Each number is 128 + 32 x the weight over the matrix's rms, rounded and kept within 0 to 255. Layers, rows and columns count from 0. Numbers have three digits each.

# up: layer 5 MLP up, 320x128, rms 0.18, rows 120-150, columns 64-127
# down: layer 5 MLP down (transposed), 320x128, rms 0.153, rows 120-150, columns 64-127
# gate: layer 5 MLP gate, 320x128, rms 0.179, rows 121-151, columns 64-127
up120:106127121152125171129144150143141112138105118160123127152092132119083152126143122175183109143147168140158118147138113122105069102101154055148107144107099157131139130139149149109126120153128139
down120:115096125154123127168090111130147139155157105111169148096115138162134115085145123095129180083112081105145142135081092101090131123159148158117152062106108113115079131178117116116128148089086144
gate121:126118120121166166135151184153149133163165104081150174128077150090146160153151101108138140146069193120083085107138111168135124165203163100094135081112083120149150146120115136190101255079180071
up121:135106177148097175152169163139079128019156137124126118130125159088128128136089062136127130077183163099186140147132148135120169137118102083147155141126149183173119151160119132145137152138184151
down121:149129117163150111138117127094149138152150144145074147093122128118123096114127063107164104072129159140115063120153163173137099097157163116123066123093161118098155143128139100066113130163156181
gate122:125118090197157149092139148110084166108143149159115130064162162140098095147057159140170137147132116076177133137143151131142160138122121103129178121120087100125119093099080107124105138119092069
up122:120164138093119129146089121131114120133152158152166118143114128085116128145172094083150057134137110171134146126077115180123106135129076104142133099137107165131108184127142184120168151156148165
down122:148100137086088152100105115163107213114156176151138124190142104090172119150124145095113052119076134160108102122185135152181097210147137102087170122152083165106124094137122140164094160164165116
gate123:136120075105104079082152141064105152106098067115172131166119114132124142043165144130158172214136128103081126148150121158164140122125088065094139144116153126129143147121113151115096143110160131
up123:113113188154149136147165141154141133082062106120105107175144072098100170156176088082155109173065093093145169133099107126148113129100152150114143091078141167174079148129164166131123187072136173
down123:182078179188133126137103068108152077121137095109125089118178121121112123113177170142144101149122139124097168134105102200074072135159170130107240076158121146172096116087080139137138098067157122
gate124:201152098143076148150178144149134106119137157117149116130109163101148137173132142156125138171139126109126087082130115176097126165150137100113143168159126162052160115109128138146154176095137073
up124:192161142112111085091114151100161113114166117106131096129079107178143120131109108133149175119106176126099104082117114137142115103082148093122191126167146147161186159084175148109074099138132135
down124:149059172102109110116083152198078051133190071162132109134127114136105049140109119114123144100159113139142081146118131137118138126122131170093108099169109065098160127068077105133168102144158141
gate125:136172063127151144143132122086094106118168075165096144131121098174141132097124115170140107123157124101055149162129142147078153136162131100153139098141118164106182141161126130143099146114223174
up125:144091109127117143165129109084107084174090156133211101143128180158069149093171148132140127170147062080102084130154095143119161069141114111101152179149117147092103114115137108168117123131195095
down125:116151110154097114113127143123144140143134157110115139137137165097120118159215076120091094172120162160111146176098103135142152077167130119107178111139138172123089095154121185130090177110131112
gate126:159082130136153068112183108137116206119109117116123089159089078109173077106114169132095102126137082122146096110182182134126147114127130129137115165177089142070126105121126196116094099164142087
up126:128114085095113183154078132137118148125118114160127153069155160175161115140087134149155117186142164088139144116112087149126178168097135106152130102130146134157128108146140136216159106251119118
down126:117083109114096128116119169167145120159105149124115124130030104117048106137222152140086144157074118132117105115118179076147144119130114108146100112046148115158069105158164127112177134114077157
gate127:140098156153166136112113168119144133146157118078159157115127117148127130080151023105128127107128126093136105106109154123107185136127114081131152072177129132106126107109133133138096088096147105
up127:142142131105072124154154167115095143121124180140083139111110161154181129172129118152108127120104131119196137120171127124121101146194105144126148161112116149139108092130116117136136112126072149
down127:147191182157131139143134132142105153163138117136131172117141162132158184083198144151117124100143178128100115097142119135125159157170108096126142088127119170115087077176150167130126124091134137
gate128:151174098116094171193160126084137097114117094081139148131157088152061129133148110064129123163078159136115136140079111144103151126135151148123136140166178111147145070163113219138063127161115107
up128:091121083124097078123101138149093098148100172150133134100191183101152136071118136194079100176185156159064126171116144145099103133168167069151105087127112123091172165139140084149196141143089125
down128:087130150176111115095126108183151165170109116141163172136097131100190124146177077102115137141184078116141148075094122170145136128126132129122117131090169163093116140103095131086140143179171124
gate129:129199147120127110140175131147036080132152089104076185143164150121119108155140170135122110115101084134138156120093174076142198157170171053146098133159122182183081099085120110138126172122103103
up129:125082131153100174118137126157057053157134058145166105101150103091152078124135113082124128096134137135103107120105169099131085174107109106176162153095139102157158152095109175120087087099061120
down129:127074070158142156151140110161075113138142111135169071142230082103146125122170161171083145109100098091085159109182164084155140165161117127130119117224144108144133105100183127115144076141125127
gate130:171073149139191136109106116036086112084083148120156125144139111103133135216185117131135112126150131150108116102142065097205096117100085183146157105146159158135107146101164125180160110139143122
up130:103104059120166108151113061083128147145079166135169088148091133104176153091112179116149134126097127153042108135089066098113117163158095153124118138132199117123106116111141119078142102066073169
down130:120144080155112127179105069174093145130126151141162126149132107103171147122194113098110134150114198125126133202087120121163112124125148075131078130117166199095127131078124109113106077149174143
gate131:138116133127151167151150067198141154164135163140136141133128057157149126154154071089118110075149140113056143093070136113118125142160136142111164132157069168116151085118122108161125190077164139
up131:162096103172142085163116155181111142148129169092106146154091133119128038166161155149162096146084114135111131093020197128088142175128155144160119129104127161145163055092135145154170116150152172
down131:117148152116105146142131110100105098131172123144129078154164098091109162098090143101141113105186092124181148147185090173130183085158086156138171157157131126128077101151179124065103102092090147
gate132:116182068219121065151146143100148134125162118162057169124165128105137123105069183149070152126084102174169152113128142123153104086117065146146143142181152092107149120146147126144107108135111128
up132:138083120212121136233150082150107149178108133159113101175159126081098070178132131122101127093125102087147154085143116163137142133082105043121127136148103129157084066173131158185080118049142125
down132:147185103157135017132175147081103130093098136114066176148182134144117188137168118158134148138136119138182099177098134093159122161170054172156097138133140214171147127148115071151099117123083154
gate133:150139070165189086122164136112137082155062120105104177099102130077107168094091144077104141117147126173156048122103130105159120143141141140077171102151144196103121125127077130141136083120169152
up133:161156123165154100106140105110182083109085118124093132100147104125170129124136113112082110128158112115128118089134123092152109117140164131131185174103117129075131110148114121145194131089179124
down133:070095092132127157170163114134112125117127129141150132187081141143092087090095142127114172153150138101137095151104094149140094122174105188114159158142166176142146084140127160101079116123104124
gate134:144164173103147121165096154103109091065102172120111047075169090137084126128139189137163102123177143082104152128105123134159147142116131096116114133149100148087160146177088112163147145049021138
up134:175081087125157180111079121149114089123100127117183114119107102107130152146134121104069193101129138128166136145137082145150222148129187179163150086102126146138115144142153102085116138150110096
down134:153147093163176133089153112153109128099139164122120099113122148140180191120146109142133086095124138163190138139100152159132145135062134139129125129130107106055055137107111119142135147185187144
gate135:132129128114108148151172157096108162095151060160170156145089098092131139117147144138145045155111142074134106127137088191085174084147070091150148183116147140108091125132184060127103144167118118
up135:115095109118102135078182144101129170062167063157170155143113097111126116137099147190162092143126066110122136128139101103150109086109122134138141131146137134160072120129159094181117135167142119
down135:121067146127128093057122103149116123130162101147118164142108105135121019100146163113177164162134172122169136148150130084152135113122164104159104114141168158180103116109139153164177125105173154
gate136:167134118134116102103151136165138143136112127094131086186090155196104105122145121135127182123142132147087134076119129183101112084146226135168095086105139097083077086116151136096142100081126191
up136:113102125114087179116193124136116184084155127096141160154117169103174057119145060154145132140127095138136207128132145117182124112122100178088144143100168151127079113163184148105108118201150143
down136:128171110154119115195118124190197142116083178149161107118143084110057144159160127189167057119141216133146103240160133100103128156098151129066142154129152146122145145142106098119191108127094108
gate137:140087165161166137069083124134101133166130107118123173177192131147070095120147138147172120161171114100114149134079128120151175150203141141094100105117181150149142125138156060136082109103134111
up137:123163087137139103086109111126130134134149147125099164174097116201116102143154191126127107158091080078161090160132090122132135148166078102090114151170157065109175083087148084130064126122092142
down137:101140121088076119148116111151090079115155101122141111085108097159154139048145139131093139154089142194196183098134130092102104065087201127105151110121132148154112131106171172135153082134106114
gate138:144134099141096168132134164163111114162148144165170151161114140116066080157175129126101126136083178177103113151134079172082151078127173113101150138125139179076121127126059154169143148132135172
up138:134168124137128143152102137114118072167098208158110113078101143112124046181103180087121069100113136154132146137099132061093091151103174106097154134099091129091125132137152108146139181144123078
down138:099105126128125184117088104129101085110168079114062121124181150168168143181123135138124138101105073183135167181122163067141169113110110147166186140156113128148112157128131138105151168152088133
gate139:162187168129112070124144100123181196059122105076146094106074121110108139122190139182128082135074132095162126100169177095159136153135109168091117113163171092156143148110128134073144087124058121
up139:158108147066089116105183153143105124152103139119148120144159161175191089063131165142172140133144155145065101163131138130129087106059084202138123130105108098169088137183109160110100150078152143
down139:168164106136189145132060118171134076204168047148103131092156145093101112136070184148081152136109121135122128161130142128099158075105162108118112112090156158174103127189159109160089158103176172
gate140:084124164087128160162127072124154128164136115147053139140119047151164147134169122140067091165122075085100111182166107122148164093148169135099092106101130151186148103091090111120118126131110101
up140:094104151104069120115123116161138193116095183116139101144150093119140119127113093091154171092112142121045145161149097127107122004114115125146118093132106174113103168137145141120102168138115082
down140:145138094144131159140155035130179194149130184137129112214108088159176114152116130075092078133108155197103090108124084108124084140076114194073115100096058136127173113093104155102108140136146064
gate141:146117093077104135102096108107147130166113104106139123092146116155170089117119181146077073139093174083156106111168060104138184132100119159110137101223149143084083122169153146097099149079103108
up141:117166122114137082122138129140105160158146107115155128121116165222139171116131209149110136092200146108086133123053123121105090138125082095130137158147144107139109081122089102159085102071103157
down141:094174143130105062118129106052179149074106143094052125120132147167142143124139142057092116085121132118147160101177070145141136190152099118082164140131111169104046164117171110106104122113125104
gate142:112142110113071147121141110126080126146099080173057107173086125097111075127177152119116089083149130131131156105071145116107059211139139150105140149101092145120164110105098174119129176121124046
up142:135181106105127106121125124119132128110099146139159085123194088145122120164144140139099075101133156093120181122125103147165122193132166119145192090168117111117126122154108126165144115091105186
down142:149031155201070145156112167136167123171143161188107139134132184151135097164162106128084083116116151113162102135155139119140137156131131117124127116139095134067080121156102117135128105163080122
gate143:126104133131126145107175101104172127080130145097102142149197118151160122063155150130190115182086102167178088135197114120150169116162104153191129119121052160135093108141117114097084149152135098
up143:066181080138151182129114060132160101139122111090130162126065182116155128089067162108095174113155123116135141166183142199088125158129093116156111092205122122128167106151160101134178098141147094
down143:127117096160134135131114181102086113183180118156168095077065138096139157123101146117098110090163120082122113169156149152093133132129105135135125179098138109145123097170072119125135155103135108
gate144:130149047129167139121090085183201130108141131128112162130134164067155109104134117125170157165125123171143119142073160127131120169129131150152107137092109176132181155165150122183155166079160177
up144:113098089088121134162148130130068107108132141148146119185096142152084041176146110127115130148142125131104107154144142143129115085144162082158123080142147082116165139187078136095114109121134103
down144:117114117124124093121175143090118183138147157078042098059071117181090103165100159156109140154153143111130127082128171156126147155177125181134145125114145187118071113089179151084121110123110147
gate145:158145146108137138139108126114143126118098095111152106053165206070138148132089197098149153155100151161165134098181167082106112122155140131065130159175085156121098103130111160172140135153152107
up145:208131140131141132078070060106149135086121112087144150120153098188117120099084124103063171115098102125140116117135131082109131159094135089081154095128137158142156092156078143125164142201079147
down145:099155124167146146124150151179097177152116118151162165139114127115118161106191132139098106166133128150160192184098127077137118114098114119123156126158115095179099121146148085111108112121085157
gate146:131149142143094195156125154115153081159127150082116167161133102098098139191103080154126056146163103100113115147090151106141092127129080096078083120098148104138122149113161178137090163129166134
up146:123161141126163123074121093154144147127120202115108172131141129146077111089106120140152168070152156136157194140130123094153166121163173161140118163095150167150110141198114111174146132100133149
down146:109175061095153084138052140067088161119168118143097145148141186161184077141164159141115135133070159169121078118069101127109131160155126176183175156156081096155130102101073096047151159124129056
gate147:175142124181144137138114118104171181087123088154133052166156115141101130132131183169128143107092144159163135146122093170195136113131159056158132147084210134094131122142145133125114136124126106
up147:077122194132168179184124135119062090051165108137090200114110129156143137142098126094150160080155131147112069141121137117190132124112146139125071109189153097136143129121124122143092178169156117
down147:156106155168081167100158136083076159145159181147134171105155126174167145102135116134158130130127178105150108183123068123141143141138131136193136122097114104128139144106183108094116179127101065
gate148:139082167165126113170160128125143133103129125091104088116146109124111140125096125123134107157146086104165121119145162125135137145120105120077143213129144151128153105044123110134165154120072088
up148:112146167094079131086096107161184132106109085119084133151090078159105056084194087151127113079096110183093179105082113154123112193141133107197106148067106132159164183092142152109147126108160074
down148:119143099088115110077155095132113181138144061166114113170132149149073140125120136131176081135147080135104183102121097137123166150108083146078104125135154100104126117118177068146107103121135164
gate149:080081093185135157155102120141131100125111175133088147056099122132120197144153148127112076155122039140106108112115107092133124137096177142186129127078141195113114162080151073133139143141056109
up149:188181166079136116175117058115123079115162095101101112120140089099107151096174057078133113069076144092103118154096130219089146159088074114143168109183102109147100125105185103099074141152117095
down149:107139121136082141170116154095114108154099171113129154099122101154100141113145179160110128123157053150148066116108123122093118141119155147139100077093163170070104169075101066094076203136133133
gate150:129132081119108146122128136153136137172143104099099161129114105130134141154153114133130100129194171117145161102146104080169140101167092095114157107141172126080047155094155126100141129078157158
up150:065071156092130101106061170093177075103174160126132109159113102121067144114114122134136127146200100122127124127131080140130159088120145103149133171150148129150153097149078091168139091164066165
down150:195175166159076110184099120127093136107136158150147107138171142144161184135146145116126139135095141104151130140206170102055144130134097129218087136079122139111144124111120189120105186140168140
gate151:157110049174155122133184152170167130113149141148141155161090113119081140162129129147132150157080125139181149169128154137155178165124109075183141153129160140071146103157124119080130120112137146